Weights of a small GPT-style language model, trained from scratch on English Wikipedia.
Size: width 128, MLP 320 SwiGLU, vocabulary 512, 2.43M parameters.
Architecture: RMSNorm before each block, rotary positions, no biases in attention or MLP, untied embeddings.
Training: a variant of Muon for these matrices, 5059 steps.
Each number is 500 + 50 x the weight over the matrix's rms, rounded and kept within 0 to 999. Layers, rows and columns count from 0. Numbers have three digits each.

# layer 5 MLP up, 320x128, rms 0.0973, rows 93-229, columns 32-63
500536412590485440497558539541472511449566599533487434471532526460439514462491553566512529529472
415528497497519435563527514544441470491488495508575454470489480504570402466481418485444403522543
593498495558558493422520524513427454492460427501449485551494465508412484572523467532478495447446
454472446358449433478495469540439439512482492560417479544468456433535522548497570517547473465509
460503429563547549453437569559461465546533520547511557467552507410435570559464555493518499496406
575510482456526506465382447438485502473539489486562488419543486511562455566513462493446617539458
557487396453514507471524448470543538472573488460471492605508483516446477458423511559471439562535
459544555569489508475400475483516470501439530443525535510421566487539354504472504449492521493516
542420563450455502409499463444500485525477491439411553466548427462478484502508484453505577547502
405480454504522517466436509524434451494450487514515383342484431466572555519464413542508486514615
599541469501520487516430464512483494532444510479543413512502461455482426650534530450517468446491
563503554602506526514468474561505423496362571471390601476428473552566586476441533432447491463574
585459422504538589453592460545455459525498443468488429537544439480455518519516512503469529486539
464460497408423487387443588428435547557447469446455521545422471454525499496458541490475425503449
489422478436479501676447466478448551503439491470428533570514555568519437547365453539548435588481
464466528497527418477557511489544469524398471353474522475513501514505605414504529502568541653521
479590413514568506466530505546454504562494492408451496464469490548461485432509580392421490448533
496503548625493498540484432478524577428476564488393605491456529517502516505537514477474553511494
596503532503524532457484495466544528500486349537499527507418513510558493485469498425452537523489
467495511493411481377563554560542441489410473532569453478509480460554500427527475471504434460592
501455402487553521544505480461460498514491463495436433509561493565538555430472513521537499467515
602517518477532513501487533486466499537553485627586412430523566513509517407560547447552498609448
478548489542534523510539521554518450485412439477510525527500515462502487474496569435493447490414
455522512488557534478504533490445566465516505571552477509500444499483496496514535530450532558515
531597487527432479407459489441530514444512548428538538485421410490521464484540433537493526390503
500455486408543474558500452507496536381471539554437499451438568541506471472531531537446398523512
457490424518531451534474526450601594443366458462551501363480543561478523505575525568401510556543
502440484512530545459534619609553496509417471552431582449528504428518561485587560582582531498555
512530428460465577531484470480549577526460528517453556476509625521536535602529563522508520498518
525470494522524436474454490550509425370421464460523485505435454508520503458493421442494524530484
526530492402520540514477527585521561407467432485481445344430379500372497479500491498494544524518
382588412461482530499548485576488555528535493425553508516537450504450518558498591466500523479520
527615457509489499474566549529533604521466572475519525476522536484577450494441400513495577480505
562454437465499469479458500559614474577545508482470496528426533452519480427484456554548503546470
517486466391546509503513559523565500434483554480488450625501498536563506576472547424561486567501
480494530471540463512451525506513471512454506413600540596526582562517529499477477526454445530480
451400522530532515550349580438506528485574474488489579489396444442489583482499395476564533532484
511527474536502466500549466402531454472533526455528524480460565545577492475447510472506446552572
455450552454387505452515421538483570488555432455577419455554501463530502503516525504446581503529
479542459446477468562523473468521536431481468479481476535476573551533572489526499453529459501540
482549442469484457464598519479519485441415478496500422471383511471497513496486462414594486506484
479496586479553575435609455645426485452501522480488474525466518491413545448600597514407459436483
533533532495531554494525478568531517403484479487483563509455452464525571479495558478466610566569
572560426462458442498583386556415471509424470527535474473374564530517504534549443523503503470525
455442472489440485503401433490601466381449490524553512555474466508435514541488523580462485523472
430560458426480429470555642577500469489540493485538494547472555517472455480434560538488592597551
549554485474487678440537482472424516554441556502476520497522549613568563455512543542492521484473
523502562431501448511520509431561489489584551458509569489421486482435560519498513511538501514544
507523423428491546505508505540499424563431460523543532477536562554594445473466459554447524497515
519474392437474549549546565529448449522470541530488490470557557519508519505544576537507431549456
486535450543480605471498595515524470471521358468485471483483464538532507485500472520454493558537
537528566449434537520426522483589544482503569398473457405646535523466438609487519476533588552508
462426475466504415500516605516518385433450546532426446397633487475556504574504477550430524520458
532498522468550540527425502453511448452509515535522415487526595502552513446526468383544592475526
423529429520550563554529601451437501452455446563482556555487577539547566577581457533608471386567
580492540599423459573458433519427532472513518499469508504434526487532574494466456491508487569500
593476489484556463533555525501500482540469473599620501531480537426466477394560549492592510563435
395501509527578416515478477529470466544390468512483514597454541597559512452457519514521605388604
460476441470532581465540468493355537402513568594541618473509407486441532490464482517630497424539
447496530492519466481527521518516537423470399506512505550524515479433416664461456532407555469542
596515515548611516531534480605487516526480568467507455545478520422453532533394498468468457435481
574515447524539595575612503532431508557519492484484448435491522442482515502430472491561492443502
451517481473427422369517527456517422489485507536437439478560574458531445524415416494475499567529
456465446480549520417527609565559506495473504494502478527412502453521507527446492555498529552457
430484563465583577542601510418465451537543524608485505451547383511516426488491504580580466555639
450575451547496558520506598533490532475518552545462574481556468439481477507457456460562477477549
529545462468504573381456493537503356500579483399410389449503443621521631439489509564517509483468
456511479511429411562470536476509599533631477444437544483532584499395502484506527544468503453512
528540542493540508516469478491424431446481501484547455446518446621466486474556574565548518540577
417433545569506412500437484526534482456517488565523492517584534464462504546592503481485538498506
501506480509544500445499534449524585504508506549546406514479551482511540513484430503508482437514
541432429546547479575562454457545459612482493475538542463473468478419432460492515586432482534528
497578574473557535493456523554350571551504570501559496531558450493485447393549462458578530505534
477591525432480542544452480492518488440527468544466536426471509510562460521464536436550527507519
465403488471467498574485520598565545598524465555544434543496448564534537462485468532582462517503
538534561446568534460450527483501555550527525498524462469541481439551499473433529505520514502543
561486586423475426562615530502499357530518544443470516477470521503484505446538491475467502560416
541464455467396551440515505466456514583499510486432489462462565498435424610528514443432420497525
388558435501541523476485526575605538615531494501474511506494468475497499422446493468605575525490
426525413475519545451460521465511564560496514524591476498524553554435551488555527493473453452517
486497538571502479496437614517517530504555466478505455523498526411391494488430485502526506489462
455512521518491540443547431454537434479505440493434537502591578453411486570466615517546487399574
526450532450464529505461463468472498478566367483564576527607481475546457431502527447462498521639
501528527420478570507531499538573478578557477499494433445441430497479482478511441521507510413517
476527350529513418488491484569629522457522482468464554416513439481519535440483573541490513481518
519548441561492452456489487383443460524433585542578489605458549427536502510486591464429576456414
446493438503486579503441472468498548456516482536482443519476391467451577492410467407455520443478
536473470522484561436452445503445438456543469555473544457556482450514575528523559541489490529572
495499483488452544545426488575463521516512504503533505476576398441480531481495539484541531428520
482439504493532476519438460419471469440487561444490456537464475453544443563554509513519469566511
476607395424521535503495583549446379553486493545552410478487470537608535558448505464501397462410
480535454494512472480541527573443523574533487544443372505438516505501495438445484534476555534520
536540570420469529512568552514536501530516484518523536489479467495427473496520536517502552513427
470479476450524503525450451474499539458508523434568400477494510445466582500508526517512519499432
484548525511515535545592506451462484587454459553495493470499558457547489548464552544488528462500
514509543619598604508483515489522615513409517502452492533472562425562428525560486449451496543499
635513470491480512522549456439582561482522418525481519508468400486454521437517412462499553487439
452479374460429529499499531426507584509384534423517522509607508441483538583440447558509418518487
450506509543494532523494552444460467524499495552436499448523501573526363501402508452558430474552
454473492509414497448535518492550519480606545448422515441451493439535589474511434519440573497460
512584557541476543537488530499555504491515599466474488443457480486574410459510507416484486507535
461532431511571480542569431514438539439457481505535498465513506492546563525435520520557425561538
553498499418509461447524508528460501557402495525510439497428426472456545493529458414413478528385
486425541528589558480503517388521489502481540435500461402451492548564496495446498378448446487486
576489572430542453521446458520537516499427461527520497570541476507550504526504512482509434507478
439467516565530448442431497507467494464501460528510486460548447553547500445485393596525509491501
516538560488611525455471432514554607424606458533494479580530440568544466491524442423451482544585
491483481432510478478460493543565502464503602430439535475549507488454474470480489482473483419564
479518458467550458551450444491543548507487520455434417449458500546605526470543486453362443545541
535567494541490474477409506534508555584416413518498477542502572493459530629507551615406557601500
490480552404493444579439547440459547494498575493475575454498503531508450539532550460471480564401
454537516469504505442530486484575497507464532607410521551440531447498386501481450511488443469589
450540410455519493564547533500499528505503460550428521492520437488536549533500525485561431504452
469600619517426481478471532525457551416459467538545413544531463426463477538557519508546418463524
564432621529500442492558529511493400501485428472517429457417514560412409505476494495560521433533
455494538547351455452398500574519518501504514614497606501522452486474400513569537476395466514524
528553541362481475404486516556530478431557563364390527445516456460411477466460537435447521439520
494567542589521423515426541519556506533537523504567470475576491410397547496471534486433499459493
491506606350511472487504559442452441414488486415513478488516516564555465586530517419439418470645
437452430455513494604501505359493565504384431498496484557483464451445528512458497547512535453496
431501474463433585590484522465511443476547493589406442594478474452504481469486457524510484552519
461646475533519495493545512435489410440461527473462427551516481496549485485546497522536519482527
512615509492480489453542514516498476480455521510479536448505418461408461435511493514454460461452
574525474423617480542504520396498497554461407553617506524458559506447482525471452555448416592591
557432449587498486486473476510482558399528558411440602463430493529480497522566440516504517539454
452505503533431551484554480476509602501577492431426435465524553518535500553537474503494553520503
498480508560482594462508516482474555485510434543412490520505374506543474521496545535482574500524
474558579541471493506570337565467575524479424480499512447602491484469458501468553495438551473430
515556472465620506468518545501510617449412585484470477397575577586473554515431479500441457562583
432451501494487533488452481480458479532568475528488552454576509492544470519619512529602511485502
438500464515506466482529496611535530466563525535436468507444462514535479413541523508630512496464
417519464487529508487457422472490568442516474461433459560490504507481490504457560482578552533553
504540551480562547559562496468497437407558527561508496493535563455544443529486477552547505487452
530587483476548631565465494489492620630610519423461530480420451398399475415497535523458551430443
483495472609485440573483471434500518558447465377567565486453600426479502477497531586499450454484
555498589526545533541411597445472461472543300527485527459469585491525573284420503518592508403484
545508526491488618522420509474462481525553428539465613565533407563502471466577531538349568467503
# layer 5 MLP down (transposed), 320x128, rms 0.251, rows 93-229, columns 32-63
532494433544474513539510518487514516491385626477507540521567550494528569519549502484546403465406
583560546581484571578593499524600502545497388476533384470480526490456467446408450504534452545496
535505521485469518471481481479428425479520479556487498495490551414443527508526509430464597519455
490504525418435512418515569463569529582516493614524536490493453480428434552440531476568457527450
479461539536488570528554501453542510543499553529590497532598554419510467503538499481424549465476
444501478519550579554475515467460597537469403479493428463517523523501512516492479520579458504532
391443455486536481432560602518429563564574538406454574431516401576475531437514508442530490398574
424417513550443547480445469498467436447599479467565544449510501557508548594543486496458500497499
561477545455506473432550510509562519559433499522466495508457509479493444520480455568468421554484
514435507491451400600582447520545475448442525501527448517468454459553457527599451536483457536501
468483485559487417498526411416556493555500501432449537504524471585520529499521504474511481480535
485603562488520553430412505560506615430603478473508389467466522405552437449518484498526462490511
463492414501545515472657350540510515583511596532487493427522516545558495479438480505516506501548
506522526518550577593573371509535520413504445531519469483543480553461473466597554535584588492571
505487505512415403541521496505506550324469517488489506464562526482448448503608479488511449405493
472565470485483422485508424563587480385462431468476494504417449509560516516446472514442518515417
555444613590481510483537439575556479548483562526549511578529491495466473467566415546557510525633
543486446493531561535507486550490528474484407494518484417513564499461503444566351511421520550515
542563423458467489437475557528468460449512541424537493543541547485444486534517423511520478462449
420517499482517507460546546576597420498485530552483558451539393452460535398496417506450537501483
414540481500527529527491566505497523529432465502463427390548556535421458479576538563398538492496
472511529419468457552584381414524543514575497494562533493449580540510446509513495543550562586458
537444503518499444488496543550457545499486469501523502437518456509536475497442487520509533467472
436482473513486580439578499532536421566470493487531537535545457440512485448512543429502493569394
491541530476507454568412558586518570561520511493469526579547534566469546465422597457508365494435
509490512426471460456472572481491510464532504510482559484400395505569469472457433505535594592517
541577478493484527460554506535605629552375481468474538575390521473485565482571500563501439422456
409567549528592482414513472547433555445517426548562431620532516493517500491497576506554440486485
475473467442550490491476475427433510528517414485540492547505593546589448483432469572542535560457
490507439539418455458606487521424427511488566473503466486465587491548468525456517500560528442507
556444432517447496387573473615540532539543482498426550574510447501457518519443517530478600488447
566479505507568515520482617575454516571536451519485520529523453508499563501511511593548447555490
539499540474566525475494464651589543469474526448486498398601472492485550578510570562510503451485
397521503469474549455568463529523540549420465519518485476480511515579627505521529569446400428461
430446466418455468512423525505498569390418467541545414453447505492400486534497520508494428502563
470498493432497530644551417476499506540523539522518533457501506542587478479528481487591554427537
494564483517545518455574502565577470554501492449539491518599495577379470534513476501540494543426
451576567367492467491459514458475412444493590475564528498542572519533489400505492546470454504463
484459457408520621483556612405546588637538555494536551522444550531471542506504543437573483497514
456548587586518457591473444506430429529478525482597508577547519505426475489450492491521455461484
514436468546444538554551500413538494468489489475533405480482442418503467564592516451517518521470
405520485432561465588600529491505535539397524619516499520516432517498472528347447529566523509484
579516469454534480526546498510419559418515501489479528406461368487446500489567514418499560498598
432489465453468492453628515458440627546407451459545569570488527500465488561474517483482436533496
557515387439531430534477549564535474517521520525515524384446478492479474522488502496485527559548
446531495437538422565527515525494537524469444489583461599416556544566522520473470486493582461597
528505513500392550518593552526537490545443528514524493474490527612557563542566550478512520542608
477540461434559478488448454456515530516535390489456601574470438505445510487562381438482482480475
564475533529537458589527534528470494519471458464536504462498484516509446514475453478469524490537
567507496463432483510461462537424535569456575497463468512526485431449511477475497538624538463400
485486541542547459481495560501530575472448454493427517435575509477575513485490484513450523487484
562520520556559471447504505465495529575512474575511420428522538481533497423463438467426361458474
489519528516430534437526450556536506484410509513553515537584501583485499519396434501568485522532
497415455595512537489465550535588510511388502499526420548479502495501535547582596509487544516452
524561523550430506504494530466492537434525537492420444455478429453487559502458546510565540525486
558512550560482554460467582569598469524440545481485526522605528445418506484525595546494500476458
573472434428508440523489563497536516594474506504556536486427564519484512429550535563495500408446
523406473534509442505503553471563507528636537525543434489595507419432499450589484582401519445445
512522445512542404497547449474532549527573480518395523541469534508583532436519536463527601572519
605481526482470546522464562486420512478559512498441501547530532459546472479551529522507509480489
504470467505514569523491517510529492465540479485442451499512454447521415580470549499475403404465
515521526481488403395527517555457486480536488583573498423468498554469478530481466574535446536482
518514447541501540501427500536487539534494570485490462529472478547592475532520452452539420443504
463539463451498518505524489392546520455493521514582509649513472507540494575438505454396447590368
515484513492404507534547447458527534585546572592532494417415473493501482494548553520557487520615
519610398486518584496439495481488489440506591475545483509451456460549491552554527491566460485595
550525505444542489602496557342510545445605490527553500435492569506494513449532415528501493522492
563524561489478505470523490450428487469405480499497534546481511477474502516522436439569525558483
562469457483526475517523451442486524509496510467455531541523460560399533480457550494454606470624
548450521526519453463483513514476521564480453546533472491508522530540553485496481542415517437468
485494501486431486495513527530572468488468479488428606490500569453544413465534526570523551529470
544650572489591552460491556497465475441499485462545468525524441468504486449509353539510455452517
457430518490542571518479493552525556443516449461494545479543523637520539573396429459543523597453
520527425517521396505486544577536535533464511469579442513524472472447510535464429491563556483579
403557579564522456558474500514506479554530550424549518457462469480533611506518479456454477537435
551574455404480502495440528480490481551577504535538487463498491448526479496567512551534485505509
499444525471510511584577544510521471497516493540581540525524499468518579488490469531446511451483
483493473544498538479429524592445390470413501455454457509419575430432465508622491443502496427533
452521394448461530506487456496494428469626481466428488485449503494502445515552477449521539484461
495571428599468462556416526481534431447558604474507594461454460500532519485530575435500549456500
432522501581506489486500445440413570489567564505486501482475506418471420565502515528521477437498
573489397557503593501502469455587462454543418549534477500379517444520448415397567419545488508482
508519600471449497518485438497555560522488414483596526449461536584510492500453678525448527481463
444488575543479491428576466459589502428498576524588505522429477482513481545503384526526488504589
506556545545535523432420463601487483411530542483438509547499521495553529428535505529569524571549
504457520505521542678431500515434450499518444415415563465585479564505472542431590479436519496513
448486525536562443527547484485501471562548523429533605464573452486523561475416450509531429481464
496495485513498483474485527542420437493425471511489421494492549506489524464434478471553487441503
436512459476611482535646563560536549519484557500586554552529529557483555397389552443564575483510
423421481470556494534595457483500481593396532521516509475547537541489467465468544593592561521545
508500417471500531524419481503384621512548499469470613455530542523579442462562502400515520509521
563458515466445508533401531543405416440492542535496429511564450469505519461443552512468441524431
525517446424581548464449462499546466456469524502505495490527480476562614485458480507458515467522
500521580399482477582544467404518457549520429602599480565542492509594534532574543590454535484482
458413512556524460435447578533470502407578511450469496515567459623508495488441545507490466549527
419493488465489403490566508610411395505453473604539484427478499602465515498516422581487513507543
559518467437474439510541531491480502461475547513461490462554557453512506491484535446522441507546
427517578535564453486462595566493437548552570424442424547500525482452495501515435453436501405510
531473483459529418513604507484411537486487544539481500438538475589503434468496406461526466482504
436566495544465523492528438465401571419559607652548450468449571494568473539511451505518505475430
471492469441566513616450550501471590480481473434475517459486494570462489538480520449533566456546
451451543578466509547380508457451492567536549508574460622529466483435588536463540496478554408474
563478460395618507503475454507474506473584401525478505506594438563436519538480505436519565483500
536451462617599448484482459594420440456417490496544469589531511540466453485496543509435539526504
544484506421490505462482502554399418557592545555422540449507472555539496440401486500412604627475
550559515496494505537499567523434586517446476532501498514484441512539490456527483448543532465539
558570481447436472406450475404492568465539491462438543495474564539558467382417554498482582545421
531481450463528521468443484545495447525525451490480596564520512526485473402441509488529524515572
501415448527438527513443490434536538502428520375495490449452561466552590393492484451532554565566
518498523411414417481510563486519503435523497432461496491597478548557504524594542467505524525544
381474550550460468455535450422501470475543483478541489525494482530481579555487523550505500486540
576450464521413541449501472523469491544491431456502460517498493517494531542527474372511476553412
559543501440496454474518479511530542485488457467513601408418485567379479470471509566507547459450
583482489479588475506495591521457498568527420581553496436478576559569487500560504506618505531434
514537523595535586494578453487461546647507515516490463470459473537434506549540545497438479448515
473597590569591497435542627511483365599509519450488454543569540513537549470496512443422485498534
486507420616425417468477511473475546568412524577474443551408439466537476470489523574493444458527
498517560442465530499523474529556539518472540514450411487578423512536475582454560511498611488465
437572479533528473456449588476465458521490467434572463591502476453508615519570535510436549553567
481459478468530460500517572528558446593654533501456530539503465473481554511525546580449454473470
443429555443425498501549532531531440495522487500476523475451510471504585626524517548417469458533
497480495491515584512555437460506471566446500482463509489556464428561450429486533552529514564470
531489557446547528473565598440446552439525502521518533534560484510427612573397369468497504488500
444514542578437562497436519542459445392506557488462623467499476543545524596491516441532491429354
459482509490460517486493549429460465422486519510546491547531457495448473526471452524507485583555
520481568516460534552528420458501533482567513517451467565482483496575513521585523504439447473491
452452495560502443442525563517398552548532542518410390478439475541543436519521499450587560457475
484548570421465547492459513547484491504515443402505449501458509531407486424548464489485491525551
483510540441610495525521454489522435554587392502544459626407446506501471565558521475537589486422
443522526535495508460569440469413501525355553489650577464511513559563544486503492444487555503513
502475475559551422572469464505487472524547468445435544564533474592433530530539534521425475484545
565521497464400506428548573485507453499535605461544507436472544458586427471364507464492411493542
448536458483502470465455495507521534444495487453475482463519450456517545529581489520516533520542
495478405521474419475553532555553405530525453550520534471465567478504582523566586462436577479522
482551542538425465533519579486500447527483589475478509508496504521531605589562474462483506508535
465442472465498518438492501464392432554530478532513503426546513531479498542625476497434466498541
423538464500496437454518480552501415553508447580521421488574463492463463524458489438524579518495
# layer 5 MLP gate, 320x128, rms 0.101, rows 94-230, columns 32-63
476509537545509572497501472611470477511494502518561511468509491464482422517448536392471595584476
463420494427497498503458474529435521467598500518522509530480539443460485497452484515398536483535
553473502566603501580503451453550485439462514394424506508453530438569500577519549499394450535506
579428586475540485531528515504511472519493517492492489428497533486558446443533437505484515460506
586567422533517490503469505573451416532459528578505462544417454533435409484511490515518469499449
502537439531435478521540472510444563627555549449494534507444552496549521493477484460543507433475
427460466453525508487600538573555501468479484439342511417444507498518522636571449425514508551547
512409510516509460465551514510574474478514530420496508547557496527445549468511452529543593459500
541389592502455472416466452569445476586474571485438372448520481447535431537546523430422484509610
435408510477466481502521497469578390494497520424467502514486515423494469580519429570480479425409
460415500417488506533514464539480563520530570431474478398485443393571436453478450511517591627501
588498443436504591476443570409488449522578474442569497520471412516427500443468500462490566569456
404487533551491518530540360482539534497495503465553391424388540521534577543411494500475526467509
537527507505460462450537487536371561520457483410512376507450455455526534387529500452530467404464
496482540569498541480484485506467482440416396484503601559560446546385469417513527467597475550553
509552500589509505491518465575411471538546401474493464482430455550386495513417547453421504510476
502456513555523445438517474508492363531684491505638458523484545512440509481528566591559527450565
582515520571474558484534534433531524566434474471538506550545545447456467581413522528527458496449
539491394478455514505614524517424462532492495534503473532494529591570452463551504449547504499551
532559467475522496515462487472559459504396464454514489506524483500520576534495552462416504464423
490476479554445441481432536512461489473464414542436426460451532521562528440551487444587512533512
449511434519519427535509472561551531529479562437512441524504551376410487466502454472431508436512
505481538541553518543519506514453549487513513449483526504513603566520486495516581501577451423422
607587467533474538402497551463505589475554518561520476519574361544491544496503483454577526439426
521493509605467485513573544423501559403574462534631509512464535509562524475453493511445527405530
545503409472585496576505376476586535489411486491556573433474496507519472440555634493534454543475
505459430631493470531464506479489453491487467494435546470642494460490469567616563566564536528482
538500459483502609602473507483570490456597451421537420456634501529513592582475459509549474542505
521497520493479499445481430515525459440519422545391480527516450490476534493533524443513561545473
470425527519495490482416524490510453455355508544542390533364543591522406499462496470404576519424
398528470526486505518574499457490569497519518517487496536513558542462518486425548401444507483621
512526383469436493486514484404424461491527454423477490505439496446540388450514357511450563466639
574421460518486488468530409520560479499467536461417415521626483490498428418625501447463454410584
608513543577494478403539520458537476529500516530596505514429479570472468523578390490474467531476
507486533466508478521445409406512468517503532537478465548492499524568453499498525636627452398541
504513446453428515425472408521534469533552519581475554458523516566422482530400555544433523515391
469420476456493478554463502494542489505502584576508524496517462446337510529495509542457398534529
469447524481478552435559517498446549466429473514418523531615494495409410507487488499393593511504
564534563540481484554494490584514496536531550611511522463587538483493459515480497446496463526549
525469597532415470508408553536491476456486525473543571461471493532532480531558451502486550474512
470550606524494528441440541401520500543511459504472431507498472566409529610577465460510452536440
559487417488432480565440486464515398472523518529464558419568522512515474507528525477500525524510
456475492522557452511462619540500537395553498476570499531542502540434489491444458542485481565556
529526420485427587456504578543513438567537466584490486416492531555466532463521495472518608485481
553511509485517511480583550482563434534571494507476612539625513444524460463418570636405553484493
432493421504534486484449441595487463476555458546543544495498404496442542580417541528546439455525
462460502353436544515538442476566514482550616476510542460474512479590435437451486565485489615558
513540426514420488520621609469491489520570462386511501478507464455530498497464453480517525560515
485542557529588485452414479456414549533577439445502489604431471507424488468443477495493566539504
531577450549479505428567594508528358509513438496508491508481472557529545463512527486540457512520
506538517585559413463551463465419428565418527543545442372527412440446498574472504527426484577499
532357504522462538429447444487522519529487477534443541514470475510549535513446591596573516452540
421566427483504497464531436533455496499512502500495537515470465514408368514466410520510538521585
535525641427493532494495469497475454510555512559487488433520393469503504579525568465521484617454
544500459521500588438503547629596510533471464588551537492569497469485484554494516552466512524507
566430428554438504428458516475529463493470518487539504595500491561435537469502531463525514508506
565480461502472560502496489538476531547565497566480510486548592454504518473557520564483493524496
427479583405467489460446586489469499538418473441502512588373457540527409560471502513490503507513
576452522521459431449516531543496472507462462521474503474503450528567442496480513512493520510446
483504487485466625472507540446511515504551454533489476491559472565502366484608469513611500515578
579483546492490439524340465432531554470498592522468543610524478447471410542452575471537428320537
499454419606503522515493519489500526553351469502485490490548458511470539544477536514507489442500
567448525526525510573543453422477504497410403548544556519516512486576513492532429525527490455411
592525463462550502437475478630375462496538485516599417504528489529509494518461467576441435543479
511473448444500420423455405483498474494583510426547394447417523493591534553538593520497469461528
510461484539467525471505571486422617572468487500567562536601528483533599494464495554470495535425
537546438513524490484495525439470504485480427452431466526447440424545535526512573539541456487486
530453445472463525454459504458437582488431468438438567515547505503565469505466490483421423530611
527553459509475475475463492490506535449444550425550537463460489514510457505587583522457423596499
530501526538516568500465448468536540533482519599505500527535517553487450496477516423505473442502
421518552502496590389393565516517535483451492535485534514533472465448608488492413469454505534511
546446505564330477536538512571512497405612437519523543534498523647435535557451523439510470549541
566458509608577466468458482485465449525440422468468452589438448495498480458474487542332427533478
532596450435491533529485411598550434522519374508489484482555504497468558379443455517498505480432
516486468547494519485476469529518511473519473466528510539563548503441519517575504495483429484490
511520436495483383431525466482491455447473502568488488413490488520491585518440495433500560530416
533486462510458427589523518505457518535483477511512485504460463479483484542519522531513482501516
516473512506386407545545490527435504430482524405465538486421463596438553645520453475479467497488
479505540509476453500566487458464462457449589485443533465458462512561494541480486488475482489433
471452450532557566501521465458466423513503488559550519596477551529501463474516494492454531403543
521342501495585473474503531524511503473467490541499496458427477482545479407536578592470530578387
439519535503470504548531579476544464509475464526494567528507595476504459539529507612479426477504
549447436488524464577507514495484534481448443477330588477518531580473549497519481492430490459450
531448452498456424539589570475484461493638479563359649467531499463447488474528518540472507483448
538556419590506489579513429467472567556507471478504606648477469512475546503557456476440511578477
416449452484480546429597457608505481561494520614534467522433508445543490544468525532540591507541
468586453538440486466537507469416537530486474476534511403424516486426545487420523486529504442531
490586529585414497422499473465621516590453414399505541481489445524544520460506472458488457512444
532555469540532496457590469462483464502507349476486489532469407623474552565512565459503481513476
445519526494476412509445535477425506575519479518450506499592462495417431517451394467497423492492
517541515502405500561444488512458477486425497472544550548496538525459457510381441522539522503530
489512490529471453455511548518509468502572450587531478469534524499423404506417539559580513543508
552550465506445455579475505545502534520518547455552528535482553424468472521433441443474518484547
531510437543563522504500449462447477541568482489474524486482543472419473429522511403400531536534
573451444498500497503507519535594375536510555514477526559542491467553532409543551477492478489421
572506482468494456548446437593545519477518505514538428418433458560529500540535499497457541499348
591501543533442482539485561492565605499427521472463519409502455559457486587501420600457528454564
479405472505550505518587482443539560572445474413474553451485521623435449458436459562569407411503
464410476484570586472489459545333483479432551529558511635569518456481438530452510549511470485465
519530498562439462482500528470526420490504504555567596507503454471549515498539506473508462531623
560475545512453552459458504461513488539545517578517468507439557562480419540490529489492553418555
511479511495494304568561428543586426422530524587478530518468564504414453498506581571521534414490
501473470565518533455459526484484548523518463337448474517464508538516439500486492504419519455482
487557494479466457533519541427482479538393550486486485537523577534503465489517451473487465565403
533472502482512494477412527445496462489460553451551499539450540447464552520559520458465539427496
423491540480521439391506477483528530436545540523451527474415521414410456459549538512485595586514
449496510489465410497471576517535419512521483443533558475496538588445489552487432488570489596581
459539479486533537497517496451460455430497560559497473545548516533509544538423557570602551454581
527499528543456527582517498528574457427539480544531468441452460589452471476553410467526576439443
420519506512550534558469568543570487451607436429521513520564486445458393426532509463476449583476
534485582490512516518437493480552505565444566486470517508523491576511480462500574486536564449454
517478470466494402468453484442542481450442552537480549390480535482483451506474512579459548537427
505526452551417409430505480525473464342499572524435485493563423458459433471424415442521473488475
533600492510468469446404513521464435423455574521427531560552546541497444432477461475529552553494
513597469527473471462503464452544530533480373589455534459513481454441365491501509463452539572662
495457549507473653431548506412628559501499498509527541553522483496354383460549516488564506533545
500509488428571582509493533439402491545561445543440541474523531526559528494494461468444539508563
549486560392499521451422544450486519478538473554535427549489417530497499490545483507512486548442
462540456432471436402498531485523488500602548475400565457423576508447454392511515500507520518511
468512570548520566588480499485544479550557474599476452546552544518467523463517539474481534427489
536406347461503481447449409455497507442532569434524488423465480473494511447545484473581531467587
533495498515533540535480489466517484419487459452557581580403513428482525463419517578415512480510
496554475518520451509572534306570411392523494446526435379530470512494553449566458495527475467574
476473507400481544458515544398451493457517500517534482561453479485404535529577443539580520389580
530502436484484476484548484462542516498540471484475470544549442425504434545513472548507420505460
492534518474568528507552466532472430438498568503568623474552555461494488505574477474509517538540
496471437580574576410593456500534469506481432506449597482480607522520437565411472506527607463538
495492524548448507451536539566491406434471638598432504518512447466462435519464514450448393536504
489548494377446409499565432477437515429501529543476453443512460391537481531491555483562517499547
497484512541636454511558481485520401523503502470375516542519483521520515611516467468459457457405
632563511480443487552604594524475445585450524599481535471528457436540525545490492406411353444501
489391535526514489607462484463507481462433481466471519508541467484555601529519505552544490502542
539500498477457589407517386559578455563454545448535384534475495479546504430487504558465597445555
513513559496421573475503526500559517506531522500496481443535479490429525480490479488425585487544
469452581478485516587521440488420487518527486503486383507465405497556519499590463459466397451581
497595564508400469481527529386464470583516515524618496517589514503413482494399420531438470465575
557494498501400515480492578397507528502537450516515426491443456558479498500470462512490450486566